{
  "head_dim": 64,
  "rope_base": 297000.0,
  "attn_scale": 0.0875,
  "bias": "all",
  "init_std_o": 0.00263,
  "init_std_up": 0.0158,
  "init_out_by_depth": true,
  "lr": 0.00186,
  "lr_mult_down": 2.0,
  "schedule": "wsd",
  "decay_shape": "linear",
  "final_lr_fraction": 0.05,
  "batch_tokens": 131072,
  "seq_len": 2048,
  "dataset": "wikipedia_en"
}
Each number is 128 + 24 x the weight over its row's rms, rounded and kept within 0 to 255. Layers, rows and columns count from 0. Numbers have three digits each. The size before them is the row's rms in percent of the matrix's.

# up: layer 14 MLP up, 1344x512, rms 0.121, rows 57-87, columns 192-255
# down: layer 14 MLP down (transposed), 1344x512, rms 0.233, rows 57-87, columns 192-255
# gate: layer 14 MLP gate, 1344x512, rms 0.113, rows 58-88, columns 192-255
up57 097:126101120125108100111116089125106097117150131073175099148125121098152102135153151135143092129102114160156158127143143139157147163115114136104178165166154100126163135129144167106111124109103162
down57 098:105147119100139166077158147139123073135135115112114092111137143146095111146101169150150121132104102128126130145133112138175075149146079097120083141174119172146099135117111099163101142137138155
gate58 096:090099111125103176113153150163117092159146116136098114125136139137136130164134107097116120144153118122124169123122088106118129162128126111090148154131088121154107131149168112160082124144141101
up58 098:133093178142144102148112158119141119138129141129111129096107111136124117120123171160165161136142153096132073180115111153131114133095178153145145167140146121126118128112097141143114115132098130
down58 098:138138107163138100140156137119116109154123094113116168127138159083113143113108101160140134144095077108104146090117133124121125107110134129171106142123113168150086140079145157096217127135131105
gate59 105:110105174107167132124155107140112122097134111114126085106167125144107111138116117126137117095152124146143109092178122118128149123192159151099144126130212091132100083087087135155136151151134094
up59 102:087137115149134108114111146156159136127158138136172144126108146140113132099170138148141087096137144157191178134121098121157120132131163142152128096130106115128165111162139110148127150102147139
down59 102:108155100146141126106125122143150135127144174153157150113151133123145155093179089121115128132122109165151133121090120107137114129153149111160111156104125097129135111170094132133120134098131107
gate60 103:110126136151150102116110099116131139176141136120199104148134128138125107142128101090146123156116133134124099112103090122141117117110145142134090102186126137110099116122130133130127116123124158
up60 102:127133093169088131112131092122131125144151154160180125180148084121142116140140128165123154123113119122109135087136118142120144093109106126130143119189132133097132158093127146125136088157117123
down60 101:105094157141145117127101118111139117162160158120160142126133103130126117141112100154137120085141119141084092107125075091090157117125086156165127111163115131094149141102167164151138096148145140
gate61 101:105173133096145109139170120090121085143107175183112129152146134111141115135118112129124135127127114059159114083144117171136092110178128123153101123127122174126121112132102112102103126158158103
up61 100:091130096110166113139104136153140082162109131104134106117170116094094146132143125154137154124158141124116099109113104079140128117138121106172151126129086158104091128147114131136108106163128135
down61 101:144135129143135134141130093151094112105140098129168151121104121127124147148177126093127157114087124121123129161142139137130131140114160127082164143126100145148175105144080142131113114092104095
gate62 102:195164110118156105163091125141155091130134143094152173141146106122131126156117103117122139122119117096158116120130167127124121155130099112140134130139147096096116152120147105146205141074167125
up62 098:133128119168177178152100139120072109143078154132158093132099172099129152092111116140092134159171091116097123105145153144138079121115107119131120138134101122150154126130146126127143165172117145
down62 099:125157108137128163174124105110122097122124144140148162141128142142135113121126124147084104163111111136148102114130129077095183140114101089133126167110119138120131114143161141095135123132124129
gate63 100:104150154140139102142116145146106127133123124121168120135104107118134153112113149104074091156151122128139173155129134123148100157140158142137108122148118152117133113125111147078098154158163160
up63 099:122136138101071083110110103128146156084156124154115134183156129177164168116132117101157100127110128141121079113137132108112163121108124121103166135161136137129143137125094117159104118099121175
down63 098:143122138133132171130095170058131133133145124128127093080120109064137163139146113122117144105147100115140108096107156083118134152168088115130108135088110114160150084114121123126119126100159120
gate64 096:137172100102103122138150117139115130146125096107140129146165146083142123076138163115120144100081165133101129109127117132149128125180118145100119102136130124083127137095078099134118131107124111
up64 096:146128151124128123131159144144116125142102130132139123122166109103135087113150116090137168135177122129154143129148127111152128101134132097116079151159145163130137137174129113099117139145116142
down64 097:125147140138119142136099147091160150129113136118109123149154152157122094073145104118139137072150148124158109113120115162114098148119081118143103096136141110122107120149115123119135128126126139
gate65 101:105206098131124119080151103191095133142103172144106174146128106124108131203135102152136101152141118126142105169085137107194078096124153149102082146108116140196109135131110151172132109130178126
up65 095:118131158171104132128159110093099130072161100137159137178160131129111111157149138160105090147166105133073117158115122117155161171116154125065101122140169157102156182127128115116102119130137102
down65 099:165168131118083138142122143094110162124131155121175095129084121160125114147132160132119109128076120136147124119125166164110078137106123143151130111158102127139150124128156129137122142128139126
gate66 098:096096106091130077118091133101141086147096117094157133155154115094126136087150109135124177129160164097138147141117088141115153094160134105148154121137131174136117131095098129170120154117133146
up66 097:117104169100148144154169132135163151111104134159148143135159096185115139106175096154113169083101133122113121100175139119157096157151126142146149111159145116163136157146136188119150124121135127
down66 098:124099169141103126125127145126114088164155116090121127130184155135166130096140151105119144135106156082136141139103126137115122138176101096126150166141151108161137151162126144109122116145138142
gate67 104:147134130133125103123128126128134121111122083101140133122145151144148132133098118201122106132139083141133161115123091162160150128147132131120151097132139162141179138173120113109125104088175126
up67 101:108103187168131133146126124094131124173150118157157092091131137130125144128095130119159130115147111143159116124104134128154122123095128146155148117139151123160109103099112095077155145127107124
down67 101:103071140122165150117104097152152105098122133067094077148133164139161150129131116143145136127150118151140129131130141146120134137106120139137101134118092118131158115123153144117078136140134127
gate68 104:128115146105169128136149122104116126117108137114119153118152093159088116103138139152122131135123132140156103154099094101152153136155143114106094148115128104151091096154120125134146147125122146
up68 101:149104090123156131098117163147143118116147121140149172093095150146172122101162086164135139094138092098124099130152114092159130101133146137152137128149138146164129114134109120108118177101110119
down68 103:132140102121165102119135163126157134136128170185088137176138138138099128185145134101109154116060090137126155136118147108112115117081143101125159150155147162114103144119133132113089135164131140
gate69 100:125103162106095132115131144130151155153129155143147118182101105148122094163180124130125123149144160154162176145131137127101128132125153134126093111179140080128101144126107122088100140087150117
up69 100:124128166103135110071157128096117151155190144127120179147109123116149109123137171102152115150133123132151150145151165084103132147158136135167124105153136110108168133111078133157080129110129133
down69 097:105120124128149154127114114095155117134126186131142111130123116154114121142077168141108076147121171148112119104096078148170113157110142091142133139163135162125160133106137136152091118155116086
gate70 100:110111161146104135128100136117101132097090103131136136139145110121120071105164132116141147150143140149119115114137189084128154148116126130138140131144123104122125139153109126114131102116188144
up70 097:148076142137100125146104135074121097117113098144110183137110173101133135138129103131103142135145091150152160093127112116126139146127112133067132158146127156147134150084111134174110171120121139
down70 100:100109114116143146114113096112160145144115139139150156143096114095156117092125095099141088136156118119129108131106124176063120071125109076124132123127164112139096104152146148103108084109120130
gate71 104:151139176171126130085070136134089122163142131131085169132093114122121126142174091131112140114114134145183179168150132123143117144120108116139154179141159140086115166105147141122111140103102140
up71 103:125100103159110150143144143137114101109165113092132159121144132103115149151072166130083133128109121149068116133179088106139130132105178149115110083091086104155145138096164150141087112143146154
down71 104:130114108150130187193135131120180116081120162105113098127163158160156117095101097115133123144098133123083135151119082154128109124136154140113129143100156130102081099188151128120097103136099126
gate72 099:107102120117123130107167161095126117119134117110088094160129122125140128119108098097117114132141160117131144093104152148140141109162120130113166103127133137146097128142119125109085098184135149
up72 093:115124076121093124166162112130137114131098091156118171120141137125133132130133145093136165126100084134129108158121164160127106159078101079124164085111112139136163107147150134132145130167131201
down72 096:100099149125156127114124170133134123162126141136124131110109108160136100137096117181186096097151121143123115143144119151136141097156121130122118163197136107144107112129145123126120140121114119
gate73 104:147123193154153102135161110132172149143118198168100136114106124096136196094143130124159124124120131150138115199133128154130138145081099133111135104077134141072115128122138115131127131094120114
up73 103:100155118110176152128150108150120151137145079160117122126132117113164130123130152088147133149094126091132101144125150133167122140116076129087145094125151096120133144106095131139136148145135131
down73 101:143125159125111141153132130114117158128206090124160127098117149132094175098160146163113125132090100143190138144156192119141098128186115132145147164194126145159136109127104154130129118126120137
gate74 097:138100166143120102103125132143152151098129172115142129141144127100120108159119181117134134132102088137142094079108096139113109120120117116103132132129119093179108156161156128110089075140132146
up74 097:076142127139141157124133071130096161162110082151095148085180097130092173153123115131163147108092149094138122123163169104110145104108109110136127117188142114142112108152117158153165106144125091
down74 097:149156131134118114158150101158153129130127096159112119156122145115104136121106149110147167112123106089085102164144149114111140142133115094114089099144151122153121114134136130099115115130097102
gate75 100:121145132129128133125156144082115118115131088130130138152114167125110128093095134082134100113119141108154107086142178150118113159141161146096130098138134112135115145104096130122125127127122110
up75 098:108102139123161116098120125133150139182056161124110113091097118131129126133127127145111111118130102151153140095111133108115139142156154129137127111124146105159143099131119124126096131100109138
down75 101:087081127116097139155116091122165106106103131110121095138094138161085175124140152135124140142112058121130139114158151145107123146152120152131150134130167155158165119141120171135120131149134126
gate76 106:142133102117130108150135142052129118111126128102104174107130083152124126116111092099098162131140084115128181126122098122156177119119116173126110133135150085176125171129082122094151125123096127
up76 102:140135134103116143131125113165133102125085112115134105141113083169137107144127149148134073155100155143117132147154089124102112104147130159166134149099149096144139150128157139145134128144106143
down76 101:109087141123100148107118134137146144154133128098122097126091117084165132111119133110104122139116137117127115135135133132104156120149158117131123127112148094104121133139159147126125128126130132
gate77 099:066165126122085181187113098080151112162107115106101122111159094111126143144120160120132101107123138119133116122102143082100123112124133086125127125084109122137158103168133143168130108146151115
up77 097:112130143158134163128139123191155144092134132123151129116145143122126085087167111164172120106119101159118136139119141136153137121135128100138136118175145135120106113092107159122158135098100095
down77 100:146130123147123175124131128117129101107085125174139128131130110119110122069152166134166122097149120086133114139126075140158126158109123141102124177156113162149120121147127102138098152133133104
gate78 098:140111148125113110130092137101135106155113161110135159138160134117163130115157112159118176144107125114168113112120169094167141124112126139135146153099104140120081150069084135125116168096092119
up78 096:164141106095116162096108117147156114123147186128101152146087125159125124103114097122167128117153121112137113147092126135184157185118120117142140139104134116111132125147147118149150104136102128
down78 096:137120095128166158120162100177133122151138118163141145114113125179159135153096120134089130130102102140123099165136091140171142125154145123163136111180136127112166163146127112114099130092121136
gate79 099:081099117112154139115161100116102089060126164152149147122150135144117165107185119116106109134134107141148143149136106116187126133138111119125116104110099174124173180097135177125103152089129154
up79 100:112112092098105140140140111111130120124111120128117125147185123069116126148124130102088137107132134100163122154143091180117173097157129112133177147133138110146149169118143163140115160122078146
down79 100:121164103138156138102080128085148132144084129130101135129178120114137106107122087155131127101112098102131156136106117129104117135120152119131129100138120092151132128122084088120168170123101126
gate80 101:154128094139109090162110160177112159135160131104145122077110099157179150109135135172132116149136142100130152112116129132162113107159093093132145131137123137136086108133153129128111134112102101
up80 101:124144146108116114084119103152122155111109134183150151143135141162103155108120162136105140152165120105136150154109130081138158109138127119141072142126134148103120096155145100090150111152166108
down80 099:039126127126119122076132116133143141098095137131125127164117092164133100116090127143079139153127156129160155102116103154115118125135129185143152140100139114090182122111108113137154111144160123
gate81 100:149141109129114142113096150126078116128144106118122096155085114117097142065130137105117138144106109153127157102146118140101122118112107111145138148128132155128183144129146120113101167124139168
up81 103:134150176111131109082090136128140096150127094123163142137161123180142097143116115153138136123138127090113084109081113131114148132129162145152106111107139111154150113100143132115175108138108092
down81 101:152146150087120131109152133135143144132125135091132120130124178066089161143150158155106119114124113117126112120114132151130107123100134103121127093097109127166110139099118122171164128109153108
gate82 107:094173127103127140125127120129182150159133140103147129138107119143215128112134135114128126137130106092172136090144106155149132105140136108124127163152149152113101164127124141120134080105102154
up82 097:126124119119139119151141085156140131168133126128172143142090093154191137124136126137125154107107128107137148105133123150101170116116099113109156156137115170141137107148135119121134144114131140
down82 102:121146110128101122129129107142122094078129158139116178067084138135065107156113120130115111149150122118099122153101141093086103142087130142158105108120121118145158139073109133115135170139113119
gate83 103:101114120165149188141167122114104090129109123142126120140153144155079131130135081148147153128144113110141147126112145140148119143148148141186166107104091135134141136105087179113137110169120131
up83 103:126123109154121078159097143106138121101124102130158110135117148093114132142144099157116161138165124110115127170099132127126130147128134119139132130116147083133110146136121146104149100084134147
down83 103:099145099114161136184139138110119109124121115127100117154138158092165136124124127138124126182144126136100115114110111142139130150101129120138100095104157088139094101155075142145136152094142131
gate84 096:145143160120181158112134089151153117145136125100140124117147146151111174165073131151124127162109137151139143144192095113086118135088191157143143124090098165179143112140093120128138106154112090
up84 098:102153158143136118114181158169080095150107143121115108128144102127114151085122137130138111130100123125144110138144131153143107110138131167129097120092109177123146125108124149169119117128113149
down84 099:169155119134157146125114115138125168118131147127121148110150155107173115108128136151140104120120164123108167140146087086124109133088154162121098128130102144142124122134158145117148134130118105
gate85 100:066114136160112091156114143096159124101143095133157139089113140150070146118174094122097109111165097166130117130124145106160180111129109124139111085144143108126116149107123109122144135106096142
up85 098:156134134145126116144132110110138115146127125128109108146126130102101097140161107123096155157139155121115136141087138115140128161140121111090138128115114174109153136123105120078122133109154133
down85 099:142139062132162118128133113160144126142106166140163144123115118138121091143090128093138144141118113105101118133107126169114106130065134124157108105107108126068129127121089104076154152135160145
gate86 099:092104121150118159091089126120124107110132123117166135135173137116116138166120138151102146074155171157151124126158134105127083134107167093138126117144106138147138138139142111136114149117170142
up86 099:162129147160132116144152095178164130126118136175132146143124139149104122107142121080126093112152122127150076124133150127162104165103094161122160129129137098119150117134106123133124166106094081
down86 101:142170095169129129137153134117202129123139119153147159111152144165127130100129124118138128149097104130141124151073113145099090125143113114084133131109126143087140153125131124080114134136138132
gate87 073:150103155085115128103148134115119131139128069137124154143117134124095143120098117120089118116152152186127150183158118083163138143123185079116136132122160121140167125154094146097130145172129083
up87 109:134135110090114134157117164140131133102147141125134151147127115159108159077122117132136142128139161138126084099101080122117131092111121122114123112089136146098130100143115126150123105150151136
down87 114:142112150118138131127140125107119142091156132108121144132120122127107116103127130123126121145118122120101114117123125129131096144126142155114132131096124142131130119109156131118113150126152109
gate88 097:158133081114100170097122135167104132100114109103158125133132106187089148108107113109103142128103125145102150113125123103156117128118124130141141114058103155124109088137080132143120123118140174